Each number is 128 + 24 x the weight over the matrix's rms, rounded and kept within 0 to 255. Layers, rows and columns count from 0. Numbers have three digits each.

# layer 16 MLP up, 1536x192, rms 0.174, rows 1469-1535, columns 0-95
108129105101076121124161122136123150108102108162129121129150139130122105155115113156120103108156148114164154146142126079121122127118119123131084147121045142084145142120135105118122148125118157120077132132130158080127147150162106137160125159099128130109147152133121134093112104135102145122
161112129133127139128105090103112144149143178124154121132114135133097095132152147139143124093143104140114142133167135129099096166135092125110153173063120166132144126133117125129138063142166143123086101113146096062134133130088190154141103095122096144166134126116128078133127142168126109143
134086135174156147100106178090149091109140113139141132165112139152075149175173104130166129127133099142127148136151141154117093135156114093117145142157131130127083136114144064136144115109107129093111160080139125125111141136138146152127134077147130120118141117133137172108128172097130101138
150119152102145064154120128139097083167128159100175069107168128166083137128118142121141121110156151075134189138119114127138113165141119113128123110097133145128126074151144119142146138155166138118136102119149143113105123117148144123132091150156109121168155149147095111064134098128083112116
169099120108133152104123103143142110113148149127140114165103118125138124132120130105123142102157127099108152120121092142067181134155113147140135167116130098143140140144116131069140149169135179121174115143103148130122109072146078143143136107184117113115124125138143083163120109133133157145
134135161150168156111147170086116120120167112108142132167130183111089110134120151132104158124112101104107107110125174130146173111128109155157112141094128076148141116077152117145150094130128123133136145133147093099104083108099106119111155116113137091092105172144098122112162184118114159130
110111106123177173116107160069116113149158126113131145087153134140139140140109141101157117161122150127184146132132122120108101103118160105137099103110127106104153116143117098144144108119166116123150109117102099131063167113097142146131170128116128138114104103127144106166118133120102133123
128133138133092088137141122100173143110110108121104111106140156091095107165189109074086141139110124140161105125145109104106118132124161147114135173158141150089109133121142113161070153155144098151114156159093131160122137146123120129134118123147116160124111145122148130122158088156122133101
143127106165139145163111119145083164158119138144112163136115100177092180146135121112148125134083139146163161168125156093119120150156144147128157099143110131128129127113180085133139145169124137101164123143141142118098128110109167140130127130164147128124151064130131106108154137137123100135
087111105127147159114159166125120169118108111110141078102137153122115161137139112182114119076104112073160117157114141145131101143150116158142125181175143141112111112131158110125134123147105135126082134112125061127153145168155118142153138099140120143108132117107139069147124098155143137096
161107118164186136127153113135149129096130117156160126119113146156112071164146097146134133115106082128151143135150123105102141147105169125139168131081121133087148091142145113129141133150122176089124132117098088131096073108142124136127092120165126118136081151147115190129091130145131145089
147139143135121145132129124136153128131119109120148155094145131150157142127120166063110148129157108071158168151114135161120095151164138128139120090167132131123127111107128127148157121147137086102124127157146105123134074121155120179176145126168138098124147171163108138086113163132150119159
132133154159129135126128128123102098140122109089047085140145118117131118121165175101106149104109150115141135176103112096179101154097137140147153083127132132172148155137119147101132096140127159109114126129147119090105114130144092127135145170150129051100133114153105121135139127128098116138
146095105124133153167138099148112084106126114112140108118148161122149104133191137125107115146112109123114143124103110148156126116145153115126113145115109129125108099115112164117151140133165167176128097171133140138127156124098106152119168135129145120135135148140131144146150124139138135110
113134105118134112056139130091125103118139088136148139095130157135096113134104143145124125148107140116134114131170130100139100163168119169115125127129096114107143152087146115098173109081122107110108129130143115120149139135119134155107156138145099136131145046122160122097121147161138135127
119121094079144129068135148127125148132224102126135159119137120100144115142101135133163160109114119134168166100036125123131109152137125058127123113128078152157123148113136176161142122128122129141102118139108120164123134109120096108109162099110101137115156117119135114124122135154121097118
166099144155131132140113155181143159096123100136118135134120125129119145088127132155117153127127117119150174147104080185112090140106084115124142146133186190097152175122153152100161124141146143135142105154114099120141143135123114122126057119080187123071125134134165097120132124148093093117
156157094152137092155162151159149140185142151130155110106141115137133142126115135126124148151143157067120098167104084122090116123087128153132156149115100134136170123184139102135105104117110143084119124104144118132144113114097143136160144145117124067163137117110129128110160096136108110138
124115150107101109165148134131139093132125093106116140123134163125124160100118122100106136103141109145136125116124112118098141083086139102122120141095104136123109115128121100128116115121095117145126142155126130126120103123115159152159153105131119155147117088150160153138121118173131103162
124146106165104167131145124135123139131120094132065120101170107125111144130127120125166113090104129106155166143095094143072124118145121136107136136133134122116132145140153096107100191134102129156135138133166131150078134143143125130149150070147121116100137124153114154146085154149132139115
143107134138114111211119123105111122117138134148136122130105123113163119100149109124163090088137103089097152104147100138106098137104137098164192128105131127155119150126122126154184125130157110128127102089109135178103161123127137157120139140121120141113157111129134136114114112154130111118
133135133177121099105166140131141108124139122115135107147089167092105089114119139125146164073149110107133157141144139165112090155149121160107120121116116105149154136153111074154147113133142100088131151167124110125117137126142115131137138114151124096116148089105105141093124125157121112099
140141114121146132099105134089117150158115102115148148086138143152140158104119130155113140110121160099161091131096123124144169105103103078122177159112109109161128121129166136132108161117108139116149132165134146113115125127116142132094109117195188109139191112133132103122129173118093147127
141141130099132106106119149153128111146122103111145143118136108095089133147156149127120092099133142087139127119118170101114146125127142146128156103127146093130169138144128108137107127129114123092122127129139131123138124134132133087109136071108155104121150104086083171122088135149102176127
133118116158097131132141106106110112077073120136131166114151131136113126153124120146145160129142082124145144126128095136140090155102132144111140169103132097149147170150136127145163154118094133157169083153130111128149141177105104102105132119127126175135129107161129110154127122137129165115
111129125162129127120140136125173113112146116125165162128173152120076157134121127116125123117143083127123164132173133132077145136142146115119146120075143139117126139115141137140139137121183150119104136100124173139122136130141163087103163110152136102069160115134131114125152156113132096089
110152124145124118171132106135100134104142143157132126143152143144125106099122128171124127139075127124087145133152136148149173128121165136151118118143080118115121103129126134121141150162162098122181150116114153090093123115127124131127153183139104117182077136107154112133127100175097123110
130114089143161115133143091116085130100163145118158154123123112093115111119142125098094138150094133104153156144154116089127072114118143119154077172160105100098131115118113169147124110141150110131129120088134145128139142154166117141114118176115144154166136131135099128129113113163150102169
136168097131131141133146147127140106155117175106116141130079091127100124115101139167139162122162122123140169148150134146111129111181161120088127116122098131147127106115111105155161111136104158075117118101130152118117176103116116113114155150108117090108149110128125080089138131133102155147
146116090140134166132103139109110114143145143183115083127129106091126108170145114107135101169135118132144125103115131123091130104168133121128118137149106140164177111120158127116119104133114127167123119104114111109139120074079135134129141113160145111129068145130171094141142148125089144142
167121127157144088125175131125136100086152125147106131142167128131123132134119124161151149120196141152128136102150138152138086142078101101156078152161118086111154093123129132119149115084131087160093084104144097140100136119147161160122154104127100089144085123146129128109138150117167116104
129142124175094117091136120104124141138128127065163136143125119136112089085116110127120133131178127116191110135108134080104108124083167131129133150096127105104103131140120162127114099141123110138133112177097093105160124147130092152144131119162136112116076090158102169125152168160140120156
154110161149119147063120093086111128091122130119129134119156082118087120128102140135123164129102161122160145148137116128090097151088124139129149112124147150119128089199115104134093148139126135103161142116163176165144128167113141149118113115163155138106106132121134173161128097110098152148
155158126124123113147148128161166150071133142085109124134142139117139120129135114116188180121123119150175103142175118175132111132140134097151130114135076096117169142138157161127129133145139134169136139111105140157086123095143119140117139164149124106110129200129111135104098119164142121076
126103085109113109117115181135088141182163088128186144090157160139124133087138104160100110116120178145098101105186127148124114091128132096194115112103181096122143173093131137109161165104112166147157115169096146110182168125122149178138121123185116152143115155149154120098142146115097107165
093130137175119105142117118119118144114082113084153101125106140113114138150132104127133120146119131124127130104164169149134113153113194101142144136160180111117127109134102090160121147109169141162168108156131067085124119123149136112110138090140096144115131139107095145116102106115103101118
152142097127099071107146154115107140117148137162121134140157148118151152152132123180141117137150141136158130156128099159114113151106133134093093141122118106126103075083147156132121143108156120125144111108068124082101150136153055132147119137092147130159151127166143151136137099115126097124
119106155160099150134103161177111090137165114098092136134165164136139131118163138139069125165080123123114137129163108098135091160129161122084156146090108103146102122130139118157151157155159120109145143109086146135113129125149133103142119113156109101148142151154145116155113085138150130109
133163132101129106125116096141115164109138120105102106121126123129158105118145086108139113146161116147134132159101138124152093185112132102089132095140104106130117116159135116134116110132095121133129111139124107124104135125118145123167125154156116130138142103134112113135152143112115098106
148163109108150125163193132134147087148118180127141133074149115110116183160143119142126129111111141138148165151161119100057130094121091110110135133137123131120089137112117154145126134130117106112117131114097152139144139136123067155115105156122151138092134134115160133123157079135129124126
158144133143100118114147150163116125145145135137128121127142100150172159176122141130121156107132174115132162121144099079113150114121123077150148137150103112129150119195162114142126145115113137167130083100100093137128153141128140162174136097088120133124086172131149154150091122106149147158
143133185136100126145109120122099116110120127095146129115116148162186084108148135128114101114166131119162135130112108126131105146148122165112140167102136123152131118104140135103138134130172085114051165101136098147135087142078170110118117113129136141134121172131158128117121094160092146099
137147106120092106080111090117115135106148096138106133092151140086136114178149114153101132126126114145165113114084124158095129143086122080169166107109135147130095151136168101156091114120118145135120106146062122129132124115119112090113157092095135127165100136161136140136094126098160109147
150098092182106136121122142135108126131095124136105150115134118111116133111125149127137119101145136145090139126147098153114149135146158109150128095160131128152132101139112182141098112120113102098128117095111096148098164113173130141113160125161112146084131155134097102167142131134113100121
169116127143144084129127125146130135171101109139134117129157091111109142161146168182136143168163099115140114154121106123128122125109166081170123126142107113116143144119145083156118145111120114138111107133107145094115102136094140091093142119143120111150095109178111148092150101117097130105
151078147112176101143115147119139107127119156138169129128118108134111119113133109165080145152102123112102155145121147179136168145119138130144104099122115119110147137137116100150128139161138127125117149167039140104121134146132168156105120125158122146120159109158097163114124191111153132130
138126111134137144140112103173160158162171113079117108118137158132124135133113115108155152146117128145152151145083103138131108102102144117098129123069103158166101134106131147131159144160132134168123136141112116154141119135099137103121113136151126111155112114089110110150138121170113105148
138108116102119149119120163146148152107164116116135124146150133139084145121085123110117106153102182136141123186145156127140119144124121123099123151118161160145110112080171149127138121143130133130167117124099091118139154163114165144135159147144154123136146119097100157155149104134150139091
115140146131116112116160098136136162134114104119116132134112161116160120117189143163071131106139131091117148136114092077121179143152138127139125121116158134151142139115182114162148125109103156067122089161077128100082138104125169121145114134121125154135146148119097124120129101149111103083
138139154145129120123092154111133144140132138137149140120141108134108140146097153122168142105106159110140149155124124125153096130148129144085190132127116121136091145139075101113169158120158121118115137093147150140136141132169112107141154089139121113129118107147138133149085125145147120141
161128086116130147093106117157118133151127146101063107132139132110172099133134167124139133132134110086126172196114110066132118084166146079146102100117123149136126108139135119123100121101116156086103116129118109104126170146145137114139129121119092110142164122103167116123134098175128128124
144105137102095114109095115170126147111118129166117131157156129069099109150122154135125171122090114143148126111152128143103120113112127116148152106137107136137111159149103116085114102153132124158098113123139121132137127088162189168151138135154121161159123134092113139118100134105151077140
151128112088131122119137117129105120158139135106167117147150153140070133149107094171131117111161120123168127109150146114134110141126087124072137147130109115144168121143138075120146168096095139158140131151135148088163151135122117156106127097117073174102146120177135123130133106133109185137
117089097143128157160132117195108126143088126149098099106163096120101121109115171158123150113144087102133163122146158103092134118129114138107144117138185126087154099185120117113125086122142116106075123125127162091121135118136110115129137137167148176184158126161118126091136105094113112064
127114065077103187119139140061135098127137115101111108099159141079138105148128175146112102093135126113138148117128157111129183152108129085135156150180125118133146140116133109157142122124089118123143078124100093131076131161125142138152153120095114135154153164116165134124155101124079119144
167128116130136105095090134129099157121126143152146130139117090138151148099075140128144147115140142174144140159117157107109134096106133094125128134132124158149121115149159111128154154129131114054094131109114130131146162094110109106096117106129147133142106122121095115095183129133126109108
157149111134155150101191165124112122127143111125092147163151127156121138127171132153144140134121104097103165130102161160114112141128121138131119128069118165107121110140128125166157091111085178125091150155159127126159139160151130125143143123146056071142144135136138158119100137146105111147
116163141140156154130175130123102082109109147125122108108168144124125170144147096155098071090149108106163080108126136127130120149133121171120158127111156115138177130122075163163123104090127157166110153053125132126128118132127097115133125126112133143153106138131081121111157131128118077128
158059188122123112129122090127139146115132097089111106111137125115147135117124122130126128170112110073137145172105143121125162098135141098140121160123115115123147116114130128164098169136118162119126126130115144125123131113118120124109155133176157131139096146169160121128144112159145126095
107134099119092181142125124080111122083129111135123146140141130147164120086151136125085101101110141110175158150128116122117163097104116102134151159097150168109170123103150126120119141128140159129114124160163158116104126151115137080081145144096126123165168112135099126105132136179138143149
139149115139130084096176145134100113103109121106106113106091129141100157097093146143072141121154124140169164127165137111122094104083142143152128104156139101132149102146102091111139140149212115105143080136162163143142148147134121151096147105131113167122142134118082132142158140141143126079
119107154193131123115130139162162119112128131151116163115112153140114123153133111119120145139102157132128158098100138134113124143131153138142144160162122118140135163130124140169103166132116109167149132144113144124152025122101135115189129109144144116179166114127099129134128174124146125192
094137071095104123155157120085116107158106128070123083091107146116130135085186136118134146118126142165113121177102092101104119119100188114110119136070125158118084094111147111152126134153122183130109095087117140134114093085121099200139127117152107148113130183096145118103153140115126122134
136107133092154096100114165086109124116148128120135090133128156133141142139175081126139102098159161092117120139144149147076162169142100110101115144127133133167120143112145118109102147112120114131135096107094115140157138108096118105129158153160136166122140123167104114129155174135149158144
133144161119123171109148155149102145119135138149137122135110154166102125182152152123129115130111112085166132107106108106106096126122105120112106116104143126113112098139162134088099096124168100127143129113119068158147142161127155108121099107128136114128143140145155115105157187115118154090
142126145135090121126126115132091128086148167136119171143103099127138076137154099146130102165128163132131120105119087161110176130134101169123121118127134132151113099166099082138154150140098099144072150097140089126133117123145105160154158134119159156116110122165115135132160134115126112114
133114131112101122139138097113097105121136130105128119103124102101077117105131110097155109112128110074135117104124160111131143153158112146110118110145167166150131117129157140131150083171168097116121114099144125169070156143168091135135176148125097105160114147137113148109163114100060126142
# layer 16 MLP down (transposed), 1536x192, rms 0.18, rows 1469-1535, columns 0-95
130112097102106135138118108133128116109086119123118132125151135159167124163109120118100140124183152118119135129130109133100132105127148124130178115162127139122117147137134121160124124110089196156145134079118125144111167146112151109124121146122107135144105145115127128060122144165130091152
102138127131133194117137150114137135137128130138136146127108112127144156158120109118112112144141118104199109099139124155147131123121108118103118120133128113110152161133140117129148146157149135144158140126124118143112091120155100084116100138120148124099127109205105164153159087122125097126
107132088114098094171129097176092174137133134156105115097120125124170091147120146153098121116103163083184096145141106112127166127161139138151177124117152127115156120119135149109129131134139142124124110141116137082128101100135112104150153138126167154137115133159123126108135080149153108123
139179138117098135140136143081163135100167144147103127121118124147121113143164110105145120139109145144065117117149117142136123126125098143083160132112144087120151155146132136120090118135131107148150113170133167122160105102124144127147079141087184120138107139076122131165138150113115117081
123137166128105110156167159121140137124122142109124146144094147139145109127174083117151135107101110108216136178100115115174108126134146108132121142118119095142130127125112114104139121086127113155136156151149120150123111128134109133111132137109114117134119114131137118111158162133109138135
131116136124198133121104084165099135142127128115075102144133175131088106156155140111144162132119110150113133123120147144127127145114117137187102139144156185150144104130130125126162110123144118114144105095174117130104133117179140140028170159122088141137159119076122121115108147153116114157
118110122106136139123114109118142123147101123171136142139117090153159099110125119130110116128146141182168139117135115143123126127137111105119107137092117146097108122153153173140133134096128101148130128133095124132106125129149148126096156124111139096123093122121110140119134117119139126128
113146117091115120153142144155139146166143099176132118115122100155141143132105154085134099128128139155149143168142151151158121149122165114142144140131122078141120118125155120153127148107110142096160113081130138126152138119147101134096094139097159153145144109146119130122107165143097153123
091187159150119160140155133125149111118105142124102131146136088140102110114106124137149148087141114119139129120102124129155110117117099140129159172138116137174155140149113121101123136182182148142108127077129140141105117117104133132158149129140128128128078151199140126182113133123125123070
120131121112188214138161128134159088126138153137153104127150133152113124120110098116135101092111127135125154161120114094138113112142137117139128167134146109155111123140147185117158126150113153147149085163097165110068088107128134142144111137129134143120136084138122136096130111147139100130
126159183167131106138099116165138113115085115113105117163154150096163150146106146151157119142118113086067105182101119127109100167102100152150147132103140118121100109108161121108094107134154134141168129153140138119127145098130137154083165144130127157107070091133155139161151143133123097127
077134137115131170101165126096186111114122140127112093130144152089111120134086136125140111089131118138122157171098105124132124105113131162081086150107114127122087129149114175121161145153083144100139169112151154130177127176106097104095132157116091165086135142123103139129119151118127114090
114119130159123133143141105095146143150123111155127117083166135146129147144112085169121179146147137139136111101152112102122151105121167106124125137129164131153123152130079123135136103133131102142146128100110172091132180133165126123118124147183173099138093147139126172102119155084110123133
114154151118140126126135142128125098143132101147130116149103085163117143101138095167111120197142097097178089148111133107101102120141112168125121141153110111118144170138137121098086153153117106141118131109137133086145139104147125129123100125104107087071089087136153120137116143132115170115
141120159142113187127100143133106138113095160117073126120134122146132116132144131106143104107137134123160113137140120101087135099120148150136134124132103160123131119127124101123096170116159116168132160125104166174107113113166156110128098097114150099122139167167171135134123136119121129122
104073137156117116156120107125127123137107182150139118133121125145114168096142153132083125118154109125139111099130140129142135139168079140156097125105164103138117125148149099132089132117119142141141142133144145121111160118149133157167128124120156121117093096084136164141086101107116153117
160083100117140120123191118092131101110142114124131165149151115102169115151106160113109119121107164109072112156088134130115152134141137106139094140167139118136114112118122080182115122161125102163129143079124168111142130108143158072131148122153096133134154139098103134142136133154189177083
070103123099117119132103094143145172150091158139133167136108161172146088142127129138111081102155161131069125172122129110148148076157126171071148125134171137114141119105156135140136131140118110139133108146116138141079149107086125125107102135126157169104131173110158130107090151119143141126
107146119129113097123129147113141146142111124171123129148125154128095129165118134102117096157121095155114105139118124113140083151173115167151087147144093158113117137117110146142123134149134127138134126160138146139149137164119072070095140147137138131110120171132133142157131148106124132144
213147120090102155101109108141114115122114129118116122167104127136142120139069154128115084105143140136168150110139110106122107110100126136151154133147131112137139137130107113107108099107159123149147114113127125139154136159110110121105074115124170146163119137167148119122115108149129119134
125150104109102145115150133141175111156133060126124131134163102119147082129130109158096092148104107149058103130181091105135133125081126071112108103124152133103135146131159127101103134126100127131127154132125065119064099132100126071125126139119120148100145131100100158115140155113107184155
119100127115143158157097136118112122106132134126120137077162131129129128143137129175095105127139076117111156178097095122113123110079117112096121097105124163129134172123154135152110180085178124150126126113146158116121144181096146134162145129151094171122107147102136147158096136109105129140
105106120132150126101096082074090165154163075126134118133150131096153149153106140161077170100097148159158124118116104089147080115179151126115153135158178124139103109150102060152140146139139134124154115140116137153108155143152115121126163130128164112144165131148114090108119158138163119143
183112114105123135137121139136126115111136114132147141141114136130135133147148127126133137127166097125144106150171123113132106132136146133124099115173141163134150089134111121135140097187140151140107060104095128114108144112087144144106127125108163159088115137088156109106146132145108124130
138120133109102109167147131143138145154126168137156103088096145126132103136152161097112112192138145157089142179127117158134115135148083121121078118105116115095100124125144117136149130102083148092118128110139147144111187115117152142193097111170106129152175140126096101082141119133088109168
096146083112082108102129088106098167161089113085143128172131116135146109117123135149128117125092119118153103129123141146112088131127137163131121092170144108100113125191130105124115143112124108159132133140109131160157135138110116174127091127091133131119156164126119161137111115138121106146
091143143133145116101143173124122140128118138150118128089076148122161170098111127124109138110123129110105119109137166090112108152154105130145149141151137136116144143150157121110113098122123121147108108126108102178126105124136142129093105184164135164134137108136193109157115151144141127130
151123126142144129099115154141135113131122103120102094125103134138130153191161157128149152108150113135155149121114127143124145148134094145084124139142131166151096125112152125124115133170127125125143126149104162147105149082110143131117110117147120154146117109131140150117188113114114154121
154135119149129105117110146122144116073138178129092127133136109049149173053051162116140133117104139114126135146159126118128158144109138157165135089097132111164154124104127128167113109151136151106133117124152131108085115085138119137122116133145141150123125128117158142137130080137109124114
100117105121157144120131139177140133115178090119115118084156076138135124127091156098111154119099143183091127126134107139143147145159136141172115144152137107119129131131146119181126144134142146112114109129132127135108166133122098133142136161128174131095116102114120107105113133153113119137
110094128092098166152105148112117137128107130113109132124129127114132150132111115113115201107110143129109103103133090114103132148140131167147139139150100168164119082170125088108148118109114150095132142211133112125128120104136139123172102099103093154131111145161109164155112134149112178140
137166096095120121112135131127110117124117127120098150128111133110104172148149146144113129129118111071134124136155138122091153120141103123104096120159127167129149132099162112134137133091147081102125155114143142148115116100136166134110092100097114140116151153114174071159150106106124130099
149124101045105122138156154132125110109170138124124094111110181144131142111116132109095167151164119128101129114151167101122121122105120137159088154168134098154135132117114157162089126138168140187115092074126104112127155126164111142146109153121139114122164127110094145093127138101093123109
161087137151106114115111103127133098101173105134154139144111132142121110133106117187174149146124141151054127091121132146158128122103132135133133130116123119118108104137102133105113123136145101101066135120169137140172116149124133097130153094115165127084074099135111125169113149134110132106
151188099127111111112104152134127207110116159159154154118110113148145146170115156123152101092142136124227100148089189159126120130112083163081105111094090134165145121084113113108145140092152138160115129155122133110078111131098115115142110161116149142136152121126109105117123130153141112124
103148126148142143169112128164167159122120119149116122124125128119095159097166129139111145115122120108177127148133097134143159116128083168126102123120105126132146135130135145078132111081135136109088149141122154150150121136151161151136089153127110132105096137139144129107117165130091117133
132138126103126138139160127135097098117116101109132128137125096129127132107137108079141109103144158148154108138197112101092154097152150183116152145132176151144130137141112097125136139129115125097168115109159125136115099143145129134115143101121146184176133158098138112136134111148173148124
076130134118147116117122118075162155143153114138129061101152116143135138113127138154135170102158162105091151153130138136149104109113103147153126079136191150076146102128120131075082110152131143151120087136119104110158134102117132157161114092123134139133138122117159128067120162158111097118
116098143119111169094140125107136123118143149124134126156092131166109149137130128120131170104090144095119137124134120103143150135135163150168107164121114121133150148121122122144163157163151112121167148139133163135127145132144113168162157148092140100110098135117181159125137140124113144130
117106097160107106136103107109108132119122066136158113172107103152118084150136128137137112115139126167109084122098136125135118101112164122114107175109144159150205127141135138123129086137156130165119125135113110106120119128126116111096132145147120129134152144113123115127078137117101140124
100133102141132108128169149120078143123138133126147133129151090149152158131151139136125118151154072120159158094153120110124148114115106092115138136121135114123103122124153116137102113088150175174116120152135081125129122123103135134137137100128167126143177139147157116134124141113107175145
143104130115121087142129138130113102158110099053163128127150091098073101167122112143130141125146151152108089127167132139110109116107108149135081061085133159113105110130136128150111152094125042159094070134140156144105095127142110101140117109128152141127165118125141133138121124105135180141
149150142138119114127159127154098142120103095160130122115089125155136149119121115107159131114117112125213142109124105120133094129148123124133129140103117107128165123097101143125118129132146130128110153109167116105139135126161146149144102124160106097128143140115136102107107130108115135138
131146167151129124117125142123129163122119166077153114128128164104126160139145145124178162121144127159157126106092134119120152149111189116139135131144112115143130131117132120120138154159135133153140130110098135156131114117189121125114119195154138135149123073163096120106147110137142106145
152096122161071136129152110105086170120138126129091117151112138124154137117091144053121114139140129102122116127151134140160171147105143137080113102119147108113130098157108164125147138110088134081115108155129080099102121138130134125149113145157121130168126132082125171121107116130131117145
148107125128165109121122078135139107161119131107118128166144162149149155141133127127078161161104105197142090114123155136107111116102120174086159072120115131114143111136138166117082139146115116107136106133135103076110098144146147120150113128135134127146126140130137125176129160136114121125
131152150144117131167150136075129127094123117162096135122130141129127101102104114183099155153138173128097113114086157153080118139104099130131102131138127080087120109127117145116117098095139125145099113164126101106143093159172115143124167140091149152103122125140125127117136167076101107160
163155142119148113104128094144104154105139081123121134114135113137145114121112135098116137145098116128153127122113094142160129162134141114152113105113104135133101102145101101064149128162111181128137155124127091174082126143147090089119109150156135141116125135153104149158134156145136120111
090089106151094158114121132137100101133144152079126152113153158127155103096129156059106115100116111126102111112136155151084108104142126135120149131159148114104111109118073109160166178113158061141127116119114145135144084116139090110102135093113115149161092115086127135140126117161140131102
162153126126137110166147139128146137091116124147111091119130156113127136126111099179089105133107096122114114128145122159082132135082108080113109141128118095137134150139103122106092105129112150141084096112164111137108171176116121146119101164098112145110115080149104069130164126103130088116
099120099168117055092168120091151096122104182100142177084113155115121143166098081139140173129161158130041106107170141134119157128161133161117153061120195177154081136118104079113114132193132130089123105140149123125103133156093118179112147140151106047130132137142184138093120109119109099095
123134142102101142164165158107129108081143143075152107116154070145115141114133158185171121113136137099042136125172145106103091167109108121126096139107136103151151176117095102139146147126124079146097120138145108118118132183104086146147153106118113170130158121156090103126141160134181108129
105110136123130148109155095128112140115090150148135116124151150089136157125139116091138164142173124097000148147070117111107140105095153142164141153163158176156124139108157138137092114198101165127129157109144087133127130110107124095166150116117123118103118197152139127104124135152162112111
125151155137121104121109125134118127106151099112121117150119085096099179140107113075094121111099117123108101085115133103136141114103133137105104139144083089171116128098155138135072117217148110122156111150145114104101110133139120188105112138087130091123131112155194146147138094091144132132
152164118154136125134116114154135156172091129163145161163182126170095159111114136133146151106130131162149102102120101146164115113118090132118076167104119163137130121159158077152107134115172097122127149152109117126143123108097104111150144166158135106128079083091107139138126155155159111164
118107146132125139168148126139109104136133146117137136108124153148121141160143150112122099103100145084163113114108101107138138154148117162137109137139142126108097123136135096142145077079115143153091119131160107137085095151152113107134118141116117160098144110104122143144108156098129207113
121121124114153150147161128143119107131126132148156114101174100121149092121133115105138105088138154149166103147078097171143086119130123078188117163142109185113140123171108130121125136128121102118088133099130161166085112090075127124117102168100115095133097102152102164098112108131132130133
126123141116142129120106128122142141125124096138132109161094099122131120123159127111147125143128122153230149127119145127149121150121120105133127108136104149110133131110137103097124132035158120121144126154116151135136144128138145105121122134134120113132133138131153107139127131102112133151
074098087139087169067145133131110080116113138126170133105140137123127118138113210150082131130098141125123158114077124129135125097138119104144112104116125125122093132115142142137120122115166113103147095110117114126158152135128139137194115144129139119118150118124085126139123140146177149120
181111147132147064128151139170137119143137148099116118134108128126115128218115147134157135138116119148082099129125145139125089121113139125155107135142114088169107137163136121125119107139150114184110138148108111156157139083145139163129107146158092159144077127101128113157124115087119125133
099132135134085143134126105128123121135101143133107136144140103147137128142203140104143133137125130107139083126111111149110101135109128121087128116117120135130110122136136147145137118106087151133142150106117129128091155119150108166114108124145135062137167122116192127115122135127131120149
128114120126143123117155122136104137134132117126132130139152107124124143116127133132100101140166142117140138129119119161113133144101107118163115091108138129120140101153128086111120112042144117120128106112129108136122190124139101122117122140127118143102134122137103121114113105130096125093
125137125110136156104137164086104146089129153122144137117191124136150099081134120162104126137166120154077171132143155120141133122135153148143159127116185178122120135190168118123121108127147093129109159098116083118108171127117167162127141153141149088122107086085117122141121183127114129157
095078112142124154161130132101125120174137113173121079077115129106132120145113112163152140118151117140140125155138122089074133112180131124073106124132129108134108150112122148156110107114131114116144126140142143114134089145120134157183101147115171151122126127129127102108089078139127153111
114089145095135102125114127096138105122104143144128138121145119126168152086110129122120186108129102156139083150159058119126120133123144160113158131098129146143139148106092120161135141128169118109133098133140125072104091130136105125135173132114177146134092105127125170098106077133122126148
105154106165109155149125136121132168167118126137175121125175117129150089140164169097168147122143161140131123121162108116127191132124138092141149130149090090118124149132161123158126110136137141097154131103117141092135138167140128123126106104148124108152145111140112113148115093126118112163
146162161147090075136129102173099094147124115163145124125136139132075129109127084113128106129108092105064137165157132173136144114161160133179129072132161142109131168148112109135141131144136094163140142119160115154110093132129110138130143106128101094102147092094134151151095097130078101138